From a checkpoint of a small transformer trained on Wikipedia.
Size: width 64, 4 heads of 32 (2 for keys and values), MLP 192 SwiGLU, vocabulary 4096, 1.63M parameters.
Architecture: RMSNorm before each block, rotary positions, no biases in attention or MLP, untied embeddings, capped logits.
Each number is 200 + 30 x the weight over its row's rms, rounded and kept within 0 to 999. Layers, rows and columns count from 0. The size before them is the row's rms in percent of the matrix's.

# layer 11 MLP up, 192x64, rms 0.281, rows 52-88, columns 0-63
096,187,180,211,244,226,191,202,223,217,157,240,255,226,221,218,207,168,175,191,233,176,201,243,239,219,239,151,185,205,147,204,207,190,204,172,209,178,221,184,247,249,144,258,172,193,141,201,167,192,197,222,189,177,129,190,210,214,201,141,165,215,176,180,205
111,164,167,201,175,173,174,254,239,241,216,210,215,197,192,194,166,200,224,212,183,166,235,236,186,205,248,200,187,165,221,208,193,215,212,257,177,231,220,269,222,158,256,227,141,209,203,130,206,161,162,194,176,227,228,231,171,211,234,217,196,227,165,176,196
094,196,199,212,233,191,206,159,228,191,188,241,155,136,152,187,224,164,177,192,167,154,181,119,172,191,172,223,235,222,175,215,211,263,191,196,196,169,237,117,244,205,209,170,170,206,194,192,169,216,216,172,212,215,201,195,189,210,208,206,247,224,247,212,224
085,236,224,219,214,283,174,228,210,233,194,225,182,203,162,169,251,207,210,219,202,207,194,171,229,250,188,218,191,229,210,194,167,202,195,240,216,279,182,212,196,195,184,245,222,224,257,235,208,215,171,206,179,218,248,157,175,192,216,200,149,133,221,194,235
101,136,194,240,217,243,171,147,210,199,188,155,248,221,205,208,246,273,176,202,204,153,199,231,212,195,205,232,171,168,205,190,215,193,175,167,175,262,218,220,245,181,185,218,239,200,211,231,177,178,204,212,209,157,237,178,204,213,230,233,230,216,258,172,159
109,216,198,180,203,204,196,167,166,222,210,172,214,198,176,232,205,207,184,185,232,242,174,166,230,247,205,188,177,208,179,236,178,150,172,229,175,203,152,136,196,166,221,186,229,262,222,185,225,259,222,197,215,209,192,163,177,174,209,195,278,134,262,209,195
115,219,213,296,240,217,207,274,199,152,197,231,187,175,157,184,231,144,194,163,200,215,174,231,234,178,198,219,185,217,184,135,183,196,196,206,233,154,210,134,192,171,208,211,189,193,189,209,222,197,224,187,196,233,145,228,201,219,163,182,173,187,211,224,219
086,230,202,167,233,219,186,180,226,213,176,237,196,203,202,182,184,219,233,232,174,192,278,232,215,201,214,169,190,248,188,214,209,211,234,175,244,193,167,201,258,161,185,201,188,185,198,195,240,246,255,160,163,131,224,226,159,167,202,229,248,253,217,191,218
098,203,212,218,172,194,173,242,179,214,217,181,213,171,193,237,234,148,180,119,202,183,221,149,177,186,170,260,180,195,167,235,223,247,176,179,160,220,162,169,219,194,249,154,184,257,194,170,206,157,208,195,222,197,193,186,242,172,245,190,225,224,213,209,238
087,191,204,176,177,151,167,204,287,189,228,262,219,231,170,243,161,206,233,200,199,199,211,221,231,216,199,278,214,188,142,215,210,198,190,196,177,187,194,218,176,174,235,186,249,178,174,209,200,196,237,258,173,177,222,231,206,202,198,184,233,269,189,192,228
093,205,228,190,171,199,231,231,290,178,160,187,146,161,252,182,229,204,213,204,183,228,195,162,152,180,236,240,193,220,194,203,152,201,157,232,163,173,159,230,179,221,225,188,204,230,257,131,152,181,216,227,197,189,185,225,186,194,203,179,198,178,191,212,205
092,198,168,174,177,201,224,251,260,180,205,188,149,213,194,249,146,161,129,228,199,175,179,135,220,208,225,206,222,214,197,194,169,224,187,188,188,217,246,247,228,184,172,212,214,194,176,195,221,243,112,210,182,174,219,237,190,204,190,183,181,215,232,171,211
089,155,147,215,205,191,237,162,130,191,206,199,195,203,194,132,184,228,199,217,224,171,181,223,223,172,250,198,211,221,269,215,259,214,233,237,183,227,222,196,172,228,194,159,201,245,186,236,136,200,211,209,156,177,211,220,176,230,179,225,234,222,198,191,169
102,254,161,206,208,226,186,210,139,217,140,200,199,210,190,217,224,210,210,180,150,211,196,198,201,186,174,206,229,205,183,173,185,154,170,164,230,174,221,226,226,189,234,187,183,191,249,196,163,164,251,168,194,216,243,203,145,186,124,235,250,210,166,236,163
097,192,242,176,173,243,171,202,234,209,225,208,254,153,223,198,147,245,205,206,155,187,236,228,217,170,133,207,203,191,217,197,235,164,237,200,148,144,237,212,244,201,220,214,204,214,224,225,184,179,225,191,199,165,229,182,169,178,169,167,231,202,127,205,209
096,197,218,192,196,180,171,164,227,222,248,176,222,182,215,194,193,184,147,208,236,291,152,208,218,242,287,160,188,197,240,213,212,170,209,209,197,215,213,204,154,179,222,224,225,235,191,145,221,189,198,245,178,207,177,197,167,212,141,198,199,232,194,197,162
122,225,215,197,177,187,228,174,176,187,171,209,210,169,170,216,198,197,248,241,222,177,158,105,198,153,189,259,219,203,168,190,205,211,195,238,211,236,165,174,186,218,181,186,197,227,178,189,179,208,226,224,183,158,235,243,154,226,138,244,242,178,230,242,195
097,246,214,216,201,189,236,187,239,203,190,164,171,191,206,147,201,206,198,245,255,230,153,193,152,219,162,166,149,146,179,187,219,180,202,200,228,210,197,169,172,221,166,186,278,223,222,219,215,168,228,232,230,182,214,208,192,245,140,184,159,191,238,224,194
116,186,227,278,157,211,194,208,276,194,168,192,181,209,188,211,182,153,196,206,221,216,187,188,224,211,230,208,201,153,176,148,158,193,206,167,212,216,266,238,182,145,258,230,196,226,227,193,246,203,199,198,180,230,177,176,242,187,183,185,239,207,169,214,247
096,153,179,178,191,192,213,200,186,151,183,191,196,218,202,149,220,220,251,242,234,129,187,161,201,257,223,210,198,207,228,185,153,167,167,193,188,187,186,224,208,213,234,170,170,179,181,183,212,158,135,240,186,181,241,149,173,165,192,222,189,239,179,203,144
097,171,162,175,216,179,203,172,209,205,239,270,219,178,185,252,226,211,215,265,208,240,242,177,189,160,235,229,218,214,221,198,235,184,218,172,210,215,215,169,239,274,148,183,222,169,209,205,220,195,207,150,240,203,196,157,186,186,235,149,245,215,203,202,179
102,156,186,198,188,207,177,269,137,222,197,185,157,200,225,212,198,195,176,145,198,242,182,166,225,206,189,223,226,249,176,161,202,153,179,207,266,229,228,193,177,188,197,218,246,186,225,250,186,278,227,199,244,222,210,182,219,229,200,195,159,219,204,202,232
121,199,207,195,235,174,223,220,255,193,178,224,247,212,226,167,207,164,251,176,215,220,199,230,229,176,234,203,197,179,190,136,174,170,145,254,167,203,232,199,219,155,207,147,210,196,217,176,148,265,233,228,183,177,203,211,250,186,162,155,214,191,205,179,172
091,189,197,205,185,225,143,189,200,189,217,214,221,229,224,137,221,227,170,209,148,233,173,227,168,209,235,172,204,209,227,207,169,238,275,235,176,203,189,178,219,193,158,174,178,205,123,228,227,224,168,208,225,172,211,186,214,175,183,213,161,205,183,115,182
113,189,182,121,172,170,171,185,195,203,199,227,180,233,210,174,164,184,204,193,202,171,235,215,209,190,187,220,252,222,209,213,191,182,170,197,147,209,173,201,183,268,185,171,186,217,142,197,144,176,155,187,211,241,166,210,140,223,144,190,249,185,239,158,191
110,190,155,205,212,180,238,213,273,179,215,231,194,239,221,231,226,275,195,140,192,209,184,180,135,201,264,210,199,199,167,229,203,179,181,208,166,217,220,207,164,222,189,188,200,193,231,200,214,185,219,123,233,230,243,210,185,252,166,211,223,199,207,215,223
097,195,247,168,217,162,183,197,231,204,225,221,149,183,205,256,154,211,220,218,170,168,238,199,216,197,230,247,196,226,210,216,211,205,188,151,228,220,250,203,224,201,190,184,221,165,161,189,147,165,240,213,219,185,134,197,149,204,241,240,168,156,229,172,162
106,146,187,156,214,227,197,133,195,218,198,224,175,167,219,191,199,181,163,244,228,136,156,202,184,151,215,194,163,204,206,197,190,171,214,239,226,223,165,200,173,174,256,191,240,216,182,179,229,250,249,179,142,236,199,225,192,232,180,157,187,183,203,188,164
109,195,193,224,228,214,213,182,168,202,160,165,173,203,176,173,256,271,225,230,244,183,191,157,203,200,229,157,216,161,235,219,203,245,168,156,194,207,174,185,217,196,188,186,223,193,148,198,172,284,199,269,245,234,176,235,238,209,200,191,199,186,215,202,187
119,197,246,224,193,213,201,239,240,195,168,189,175,223,229,220,223,183,231,190,208,210,271,145,233,221,200,181,246,203,163,254,231,189,183,184,240,209,202,245,185,189,259,212,200,219,201,159,218,155,198,193,218,172,221,188,280,194,257,214,236,205,219,151,193
100,166,227,210,217,182,159,176,243,172,203,181,162,214,183,233,178,227,183,159,159,114,150,219,178,195,185,207,193,192,166,249,183,187,222,219,208,211,217,165,176,248,174,215,233,220,247,193,113,130,193,221,167,217,227,191,190,178,193,209,192,225,192,195,190
111,173,202,202,204,221,234,207,183,270,237,224,180,217,201,183,182,177,155,205,225,177,156,155,232,212,217,224,177,258,247,133,156,223,221,166,251,240,191,191,224,234,165,232,194,202,146,208,234,171,192,169,205,191,219,155,238,162,197,238,186,182,193,215,220
105,212,181,222,170,208,258,223,241,160,217,246,149,242,218,273,152,195,158,225,144,161,196,147,161,178,204,178,202,197,194,197,187,219,175,218,219,189,157,238,227,202,166,217,208,203,172,230,194,181,240,195,210,185,185,187,172,195,144,252,211,169,170,179,203
105,193,198,202,220,243,192,218,223,219,254,171,157,236,194,177,166,227,138,198,230,174,204,222,209,190,186,227,191,139,159,176,137,198,191,227,150,157,195,268,220,149,230,215,175,191,166,194,202,238,216,183,210,184,189,223,185,207,140,223,246,220,193,225,166
097,179,195,169,210,207,179,162,208,182,191,178,174,145,185,143,267,195,222,221,183,231,228,222,154,183,182,213,249,230,259,190,246,153,222,197,222,194,222,215,174,165,208,215,134,198,229,174,192,201,131,192,189,230,184,218,182,217,212,238,253,207,186,235,167
090,141,136,207,228,180,204,216,214,230,231,227,177,207,186,198,169,183,210,186,173,211,196,168,163,191,187,183,219,133,208,255,199,195,177,163,219,220,236,164,226,176,210,212,211,177,183,266,145,247,222,188,200,200,169,161,258,233,206,235,263,235,214,211,202
106,156,193,224,205,219,203,129,192,213,236,175,161,227,186,199,180,224,176,195,213,149,187,180,265,166,198,210,174,211,143,218,199,161,202,268,205,218,232,247,211,214,247,208,226,180,237,179,184,233,185,201,142,217,222,233,164,195,195,204,135,205,188,153,215
# layer 11 MLP down (transposed), 192x64, rms 0.159, rows 52-87, columns 0-63
088,179,210,260,173,223,178,237,206,128,225,209,172,228,236,166,194,156,182,236,188,182,213,131,240,174,214,238,177,186,236,234,190,173,134,230,181,199,212,204,189,204,192,172,157,195,192,180,165,189,242,204,227,227,226,247,240,204,174,158,186,234,222,229,189
119,180,194,251,207,126,231,181,290,182,212,203,156,203,173,199,171,201,220,208,169,170,175,197,188,214,161,174,205,182,175,260,169,224,185,235,142,231,235,256,211,180,179,168,182,216,202,224,201,168,174,171,205,205,216,164,202,170,187,196,230,165,159,198,157
093,231,204,246,202,143,212,119,210,211,224,174,208,226,225,225,177,193,236,196,143,213,251,217,223,196,199,191,141,210,200,216,216,207,209,180,188,195,187,154,175,194,181,194,282,186,181,228,207,239,235,173,151,122,211,183,205,200,171,203,177,175,168,192,222
082,172,205,248,206,203,192,166,203,213,173,259,225,197,174,195,219,279,208,168,206,220,186,202,243,186,227,191,181,232,218,184,203,143,209,247,219,184,216,194,221,191,243,207,189,261,150,228,202,250,216,178,174,142,214,250,232,194,157,181,216,222,255,164,202
103,198,205,189,155,180,238,227,179,235,176,180,290,218,204,225,221,148,232,236,190,176,174,221,247,187,182,249,222,242,213,234,187,236,245,183,175,218,228,223,208,208,188,233,175,233,167,214,188,240,245,231,169,189,191,166,197,156,208,201,230,198,166,233,251
113,204,193,197,197,169,218,205,140,177,178,169,176,175,203,190,148,199,201,250,176,217,214,109,217,196,206,199,226,200,204,232,139,168,195,230,205,211,186,258,206,190,163,240,203,242,236,129,223,219,246,216,210,187,178,215,244,165,213,195,248,183,226,226,226
121,244,226,198,213,208,213,166,186,180,204,224,177,187,182,184,130,203,182,212,226,190,207,250,198,224,213,188,161,194,213,218,242,236,182,122,177,173,211,183,219,124,138,216,218,202,256,247,243,194,202,223,211,198,193,149,163,245,193,179,210,216,220,174,241
091,161,194,203,147,180,265,235,209,180,204,189,248,189,227,235,255,167,163,186,204,227,155,191,199,159,172,237,213,152,157,197,170,240,219,210,210,221,196,190,190,225,187,230,213,243,220,163,195,181,169,244,226,220,186,132,222,244,171,187,182,165,203,230,160
107,194,223,265,143,190,204,209,186,191,204,182,187,194,251,201,208,145,204,174,238,204,186,213,253,156,218,189,183,172,283,206,190,223,154,146,231,228,155,202,239,164,168,152,135,226,197,179,213,168,243,181,186,221,187,200,229,198,205,177,192,221,209,203,193
083,236,253,271,195,291,201,201,221,195,210,205,264,167,206,161,200,211,183,216,205,191,198,196,182,193,246,192,181,180,210,182,175,161,178,201,143,184,213,187,258,215,236,194,181,195,202,188,167,212,155,145,206,208,215,206,275,216,155,199,201,192,175,169,191
089,219,183,175,181,205,277,246,166,214,239,180,199,203,181,200,240,250,264,193,201,178,218,238,197,150,186,212,169,216,161,161,177,230,229,221,213,192,215,210,175,271,153,171,163,220,202,197,214,190,231,214,210,264,198,200,236,211,210,136,185,193,195,237,207
097,167,228,160,183,247,217,186,240,245,197,201,205,193,131,182,186,233,201,182,211,176,241,229,212,195,205,205,207,218,223,211,237,192,197,175,218,186,177,187,225,166,238,219,293,236,185,220,260,241,151,223,172,171,235,234,220,197,130,188,206,216,180,187,181
070,185,213,145,195,186,183,238,212,215,161,199,276,207,195,271,235,123,202,190,160,234,149,208,183,214,179,192,215,213,197,211,167,177,201,157,201,211,179,182,211,169,218,205,221,159,236,199,248,232,179,241,188,236,198,123,204,182,209,209,197,237,180,215,226
107,222,220,236,223,217,221,247,147,183,218,213,193,187,178,224,222,270,268,229,205,255,198,223,195,216,187,167,248,217,214,159,184,247,230,212,200,182,206,191,211,242,238,203,190,180,241,201,238,172,158,171,194,188,187,230,167,138,213,226,162,246,222,199,237
087,215,184,228,211,227,195,180,206,196,168,194,202,192,203,172,198,149,235,172,157,192,178,143,192,167,166,157,127,181,183,189,192,137,197,226,162,226,211,205,189,193,192,196,173,153,196,245,260,194,231,167,159,190,198,190,202,110,164,192,176,170,175,235,198
108,231,207,180,166,220,167,258,188,213,221,226,219,230,193,256,157,216,199,213,207,161,235,196,208,250,183,163,260,185,164,233,167,241,216,216,182,138,202,172,142,264,195,202,210,219,203,190,216,281,237,201,199,228,186,217,227,219,171,217,190,200,219,220,196
120,219,156,240,246,130,168,186,196,233,189,224,181,248,153,171,191,177,223,207,164,232,231,228,200,207,219,173,203,192,204,227,254,151,223,177,149,211,190,221,215,201,204,186,253,212,215,236,204,228,228,218,166,121,210,171,203,144,195,214,207,221,172,163,210
101,187,180,199,218,221,146,229,145,195,207,199,209,191,175,241,209,191,244,218,207,157,228,233,179,217,242,205,229,220,208,212,197,215,224,205,231,211,152,224,256,135,240,93,160,203,180,224,182,210,221,173,164,177,193,224,190,168,251,192,207,215,200,215,230
121,127,227,183,166,179,220,169,211,221,226,213,251,173,200,171,270,239,208,217,151,199,137,220,153,155,248,212,196,154,163,217,181,195,215,229,187,214,195,235,211,179,252,189,160,221,219,175,212,191,152,225,219,190,183,192,202,200,193,168,212,148,196,236,218
098,224,182,199,213,210,190,188,258,210,179,212,143,233,170,236,210,235,218,182,224,169,194,200,195,204,255,193,172,260,214,216,221,227,189,198,205,212,174,232,198,113,211,199,159,223,221,239,204,266,212,226,231,203,190,266,198,146,222,205,180,224,209,220,258
095,146,232,232,210,187,226,157,153,168,193,190,169,192,197,181,203,190,203,192,165,206,185,140,242,158,150,175,227,227,226,208,176,147,212,206,204,237,185,207,219,185,161,224,184,211,170,204,238,294,198,211,160,145,219,219,147,217,190,173,184,160,184,205,203
103,216,198,198,150,275,144,194,223,228,211,223,217,162,244,233,200,173,210,177,228,204,171,254,209,194,215,184,205,266,233,181,210,176,178,174,256,213,217,145,164,207,177,227,230,240,201,224,223,267,167,185,192,199,198,182,170,231,196,222,195,182,232,211,151
118,222,274,220,234,191,240,245,171,188,197,260,215,220,207,210,219,136,219,208,223,175,181,187,229,217,175,224,194,182,176,181,170,179,184,212,213,169,199,204,143,215,212,258,201,223,208,176,232,158,169,187,189,197,220,199,244,231,158,204,129,202,144,200,151
095,237,164,147,142,210,196,150,179,212,200,257,161,165,192,229,193,217,239,209,259,173,154,164,186,180,171,227,190,172,176,233,195,171,168,181,182,241,229,164,191,169,187,234,233,249,189,220,206,189,228,223,207,244,190,177,210,202,161,259,218,223,172,177,198
117,194,227,222,176,239,210,186,213,242,198,238,225,198,222,178,244,190,186,177,177,173,177,233,232,175,231,182,234,177,166,222,195,263,224,206,176,184,164,124,185,233,202,168,206,168,158,197,199,214,228,257,195,260,198,279,204,157,167,175,179,196,174,207,222
120,170,148,178,159,236,219,200,249,218,247,186,156,228,210,258,230,211,216,176,226,185,218,196,176,157,234,209,212,162,141,182,257,185,139,184,211,170,227,178,222,235,195,188,220,217,235,141,159,219,178,226,183,214,183,223,176,221,245,203,221,240,210,194,205
102,171,184,182,259,168,188,189,189,225,152,182,286,209,177,135,192,202,213,208,198,173,172,229,177,276,249,214,149,174,208,198,230,185,207,226,228,172,195,189,223,218,169,261,229,225,194,170,246,218,201,182,222,155,170,193,199,210,216,179,244,180,194,188,198
107,209,182,243,140,193,156,190,221,182,175,199,201,264,172,178,208,178,184,125,195,241,161,170,199,167,260,239,207,196,231,180,250,197,215,157,205,186,214,245,191,193,175,250,219,226,202,181,207,202,191,216,131,247,221,211,231,230,172,162,196,211,198,194,229
112,182,187,225,194,228,197,229,227,232,225,179,196,232,159,210,205,213,231,221,153,202,194,186,243,161,189,146,185,166,216,211,163,232,229,133,194,260,213,287,200,199,222,201,243,187,171,174,126,213,158,186,168,227,181,199,196,202,215,185,223,174,217,159,184
114,241,150,231,214,202,188,194,174,216,189,190,187,175,224,209,164,158,213,210,158,253,169,126,202,205,202,164,223,161,126,190,180,229,162,211,260,196,243,231,196,217,218,225,206,212,165,175,238,185,184,192,200,162,191,227,225,202,207,195,280,243,178,198,210
100,173,157,216,142,134,162,205,219,227,183,204,206,206,174,193,210,244,226,213,127,131,174,207,216,241,143,204,129,214,219,225,195,206,189,164,199,201,200,232,223,198,174,230,221,198,189,188,196,193,184,154,234,243,163,163,203,235,207,206,223,236,185,174,230
108,220,226,250,178,189,192,254,212,235,207,198,171,180,214,196,177,226,205,146,198,215,218,206,206,209,221,161,180,234,232,227,191,212,243,136,206,220,212,186,125,98,185,163,178,199,158,187,235,189,204,194,176,190,151,190,230,202,160,237,165,193,225,192,186
107,136,203,214,195,169,169,190,239,180,194,226,167,224,185,181,188,183,219,209,205,177,243,240,167,198,236,255,234,195,207,199,131,177,241,182,150,203,184,231,171,261,152,171,220,226,210,192,246,201,230,155,213,224,178,206,224,216,164,168,171,164,200,148,178
115,160,158,193,218,199,184,141,222,220,207,197,157,225,223,224,237,208,184,182,195,231,198,181,194,171,188,156,206,231,143,164,173,177,123,190,174,193,205,176,166,221,262,187,192,212,222,180,247,237,152,177,195,202,169,174,128,199,241,210,212,177,192,171,160
094,170,203,173,185,212,214,186,193,208,187,182,223,193,143,249,206,175,200,162,136,209,179,230,195,213,171,200,190,219,151,185,229,222,202,190,236,206,169,257,238,174,176,225,279,205,209,204,144,160,211,221,240,197,222,159,148,219,247,220,268,191,199,190,185
093,236,179,197,184,190,222,216,180,195,172,212,191,213,149,166,183,220,240,188,197,250,191,189,201,271,154,202,181,164,237,189,263,189,175,185,220,145,191,160,197,237,152,205,284,219,222,190,189,115,206,198,227,206,222,175,222,206,160,228,204,207,197,199,193
# layer 11 MLP gate, 192x64, rms 0.282, rows 53-88, columns 0-63
118,142,203,183,153,206,180,210,257,181,249,279,267,205,228,177,205,165,189,191,167,205,196,189,246,184,236,179,181,164,227,162,231,191,204,187,158,225,176,216,245,209,194,253,194,186,186,173,178,206,217,213,196,191,208,193,186,190,192,172,273,202,200,139,177
099,152,182,184,173,208,169,188,211,174,254,188,194,215,186,237,218,196,191,193,208,182,188,231,202,205,226,175,208,192,263,143,173,210,186,169,240,221,242,213,201,187,180,207,139,214,246,179,260,208,179,169,190,245,148,250,218,228,180,180,276,191,207,247,230
084,206,192,211,186,180,232,204,208,255,228,228,273,210,192,160,173,245,228,203,187,192,191,173,222,161,233,194,151,227,259,210,209,210,247,174,216,206,164,258,188,177,161,159,224,252,261,187,178,231,223,178,189,177,201,208,207,180,208,172,188,243,205,216,138
104,180,189,197,190,191,167,229,214,180,253,189,182,189,216,232,233,215,143,89,203,225,181,256,184,224,173,189,184,171,206,201,226,180,177,167,178,249,259,212,207,199,189,233,235,171,186,187,165,207,215,225,236,232,239,209,229,224,231,145,212,203,174,200,176
102,143,186,204,175,200,198,147,163,208,221,212,172,207,260,203,217,198,221,204,243,238,164,215,235,174,225,166,199,224,199,196,189,149,171,189,224,220,238,221,164,199,169,186,246,234,224,210,192,163,231,218,198,146,144,147,186,232,163,151,241,221,196,205,148
103,183,196,181,179,221,177,166,235,159,205,144,222,268,231,192,254,254,202,175,233,195,203,193,214,249,219,224,248,166,192,206,185,237,183,209,155,203,286,214,194,198,189,167,236,199,187,163,181,193,207,220,242,189,198,221,243,206,238,202,178,231,174,227,149
102,189,204,181,238,207,173,169,181,223,185,201,166,178,160,178,194,218,242,169,184,193,202,249,225,174,218,170,173,296,211,195,176,195,182,228,243,179,152,196,198,173,216,197,203,178,161,173,174,191,237,206,204,206,253,192,98,190,201,217,154,210,183,192,246
107,153,182,211,211,210,258,199,207,196,188,143,217,191,187,146,205,190,210,197,152,246,166,179,192,210,222,185,215,244,146,229,155,190,219,210,204,234,223,240,182,246,170,261,202,185,267,196,189,211,164,181,195,209,180,214,256,218,200,218,230,225,147,246,168
086,235,207,234,205,215,196,207,164,231,185,154,174,190,263,216,175,211,203,205,212,213,200,209,207,201,224,148,210,163,206,186,234,238,220,218,248,201,146,249,199,245,213,173,233,124,236,180,212,175,249,130,222,180,164,158,178,216,216,219,187,196,242,223,229
085,226,197,244,192,203,200,202,210,233,192,189,156,242,193,161,238,134,208,159,191,235,210,202,242,150,174,261,240,160,210,213,188,208,192,154,184,212,173,240,219,199,191,234,169,184,188,226,199,185,153,205,252,237,203,195,225,188,200,147,272,148,203,180,196
107,156,204,216,162,208,237,229,201,205,170,178,219,200,195,204,182,168,194,249,194,219,114,159,178,204,210,205,237,138,188,179,189,244,190,180,232,200,218,188,210,198,149,213,198,265,166,135,217,189,178,179,159,175,266,235,216,238,210,186,178,205,198,212,160
083,212,219,199,196,200,258,189,212,219,197,228,195,135,178,206,203,222,176,237,177,163,188,165,213,180,202,200,197,203,224,223,219,246,135,183,195,173,204,195,162,224,183,181,189,244,241,187,191,220,300,158,197,220,192,203,195,264,214,215,197,248,181,129,225
101,173,207,219,174,189,182,202,227,220,217,178,209,227,203,261,210,240,187,192,186,206,149,164,181,276,176,154,181,267,193,226,157,222,163,205,205,209,198,239,117,187,216,228,220,168,169,152,229,174,218,172,230,215,167,185,206,222,242,172,234,225,191,207,191
087,190,183,228,208,193,184,223,221,210,178,187,190,251,246,193,200,204,200,149,222,203,192,245,212,183,247,163,176,172,233,224,196,226,213,260,257,191,236,164,230,193,233,230,200,255,233,148,144,171,173,200,174,224,157,197,161,188,225,184,169,249,201,230,151
112,152,121,130,155,186,199,184,207,212,240,191,198,208,232,198,204,153,158,181,201,163,210,229,222,211,143,179,143,187,187,174,207,214,209,238,208,171,195,210,221,191,193,199,197,208,242,149,131,201,236,213,229,203,175,241,246,193,195,194,242,194,165,169,217
112,176,194,220,224,179,236,156,205,226,172,214,184,227,193,244,238,180,177,191,251,239,139,180,250,169,216,243,191,170,169,164,165,265,178,218,189,235,189,178,171,209,121,186,186,245,175,199,228,191,235,228,209,214,184,214,202,224,190,158,177,196,216,255,205
098,201,160,170,198,233,189,225,146,154,221,200,224,213,222,204,190,220,246,136,192,184,181,196,176,170,147,201,201,228,180,228,156,199,266,183,166,194,142,216,210,206,179,198,110,221,218,202,189,217,253,213,207,201,205,175,217,126,183,234,216,200,191,213,209
110,141,150,198,197,218,234,245,163,162,248,236,187,217,197,185,243,212,186,217,218,152,194,225,239,165,245,207,187,191,171,216,173,189,205,199,190,221,138,214,156,195,211,202,186,193,201,144,206,168,190,148,241,286,223,199,219,202,228,184,222,212,224,167,169
122,131,205,205,201,216,180,232,170,192,253,237,211,213,212,209,235,171,193,199,224,185,183,225,195,195,222,236,145,200,155,166,206,200,189,236,185,189,215,228,174,205,246,158,187,253,180,145,151,188,248,153,249,201,184,218,236,228,252,226,239,191,156,176,184
102,160,219,176,168,169,166,178,176,200,264,244,184,200,236,215,214,202,168,214,200,257,243,195,173,189,179,205,244,218,201,203,152,176,207,193,162,213,242,177,192,251,192,197,185,269,213,171,212,191,197,235,214,160,188,220,230,218,174,201,224,274,213,244,142
101,178,221,211,179,257,214,232,261,221,193,231,166,198,198,179,207,202,212,199,161,208,278,231,230,212,222,238,174,226,215,232,164,175,184,221,214,239,234,248,208,189,243,265,228,215,169,156,185,171,240,214,220,240,203,232,182,245,209,231,235,171,202,182,172
130,162,148,258,179,208,190,146,227,157,209,184,195,209,182,186,239,157,146,202,227,184,209,161,201,199,191,189,160,226,212,207,243,221,223,165,185,193,154,190,157,223,217,167,127,168,210,135,238,199,174,180,227,231,180,176,185,208,161,177,204,173,181,164,173
103,160,172,208,211,235,233,209,191,182,219,170,180,245,213,177,211,167,223,173,166,235,164,144,195,188,204,234,206,183,214,189,205,188,226,243,221,175,189,192,212,231,250,232,169,214,260,134,105,232,185,191,208,201,195,218,231,207,190,132,177,180,222,170,208
120,229,206,204,120,194,211,180,205,223,233,201,217,247,153,167,205,200,132,187,213,190,191,215,190,212,166,273,177,154,171,169,182,203,232,229,184,266,187,188,188,227,210,224,151,214,224,183,202,232,188,213,137,175,133,200,174,192,202,226,204,177,204,181,179
102,172,138,205,168,211,203,232,246,180,247,172,181,218,237,215,187,211,155,209,184,161,257,269,189,200,231,220,179,151,178,218,218,136,209,196,177,212,205,193,215,193,204,219,216,192,245,202,159,186,179,183,271,174,178,215,160,236,201,194,231,182,186,139,189
095,190,237,188,190,239,209,219,160,224,196,174,172,124,177,186,206,208,213,217,213,263,217,238,198,180,175,208,240,253,203,171,160,210,204,181,168,266,187,201,204,233,207,209,264,238,233,243,178,225,193,174,251,185,127,159,205,211,221,191,226,222,200,200,216
099,193,172,257,249,245,204,192,257,216,253,203,153,190,211,203,223,189,170,238,187,192,150,199,225,181,226,230,199,153,186,165,193,206,235,224,211,244,199,228,232,188,210,217,270,235,180,202,250,226,209,174,184,202,183,148,229,212,155,195,166,192,242,152,205
105,195,181,218,163,218,190,191,214,155,212,171,210,267,222,205,184,153,137,196,223,178,236,218,174,215,185,231,213,202,194,220,197,191,203,204,198,164,224,264,166,202,189,197,145,217,241,142,229,187,227,175,237,238,185,175,156,181,255,190,194,205,127,232,165
111,208,221,224,142,160,252,168,192,187,197,231,190,237,240,258,214,183,170,262,184,177,216,220,192,236,214,182,185,201,218,235,215,223,242,198,164,245,188,241,138,197,180,206,252,226,224,159,200,196,220,176,242,207,172,246,201,215,185,214,230,143,182,213,164
101,201,165,214,213,193,224,162,214,239,239,185,156,195,232,199,221,212,195,186,210,202,236,208,202,191,184,263,214,171,182,212,169,187,193,191,166,201,206,217,155,252,140,229,229,195,203,157,223,207,213,253,213,259,195,145,202,212,186,234,223,168,268,129,157
115,150,211,165,140,211,195,147,232,182,223,196,216,227,200,151,219,182,156,214,181,218,185,162,165,239,194,231,210,170,204,174,224,216,227,179,164,237,196,240,205,198,240,227,237,215,203,164,144,216,248,271,179,205,187,227,179,192,199,201,178,250,176,261,197
109,187,172,194,183,186,228,221,234,242,228,193,196,214,212,251,159,219,205,205,187,217,199,185,238,241,201,255,196,196,210,212,182,230,146,204,191,240,196,244,179,246,209,234,175,149,177,190,235,218,204,203,179,205,170,222,206,181,161,215,133,142,228,258,122
117,200,178,192,175,206,230,250,233,211,229,180,245,222,204,193,180,212,170,201,197,207,225,175,235,188,199,257,186,176,160,202,199,228,261,138,206,198,135,213,212,177,142,281,176,217,193,153,203,189,246,215,202,254,225,225,232,229,199,223,186,221,167,210,230
096,189,186,219,159,172,218,200,206,151,231,155,114,197,200,159,204,213,179,222,192,237,239,252,208,195,229,255,230,184,169,207,213,189,205,178,216,147,219,217,190,281,216,196,210,214,240,205,194,224,176,197,255,181,221,174,221,218,180,252,174,209,155,231,208
091,218,191,227,225,210,179,219,272,189,249,197,162,211,227,231,231,207,200,205,187,201,191,226,168,210,247,161,196,147,176,210,193,234,180,121,241,163,213,206,199,263,198,176,197,174,227,177,151,244,210,183,155,220,142,226,220,210,163,183,204,232,185,228,222
101,198,198,169,189,239,199,164,249,188,191,190,233,213,206,212,208,163,186,230,179,224,197,180,231,199,149,167,243,187,164,171,220,225,157,135,225,161,166,152,162,205,190,179,237,237,226,187,219,219,238,148,172,227,191,166,244,234,164,130,233,215,208,193,217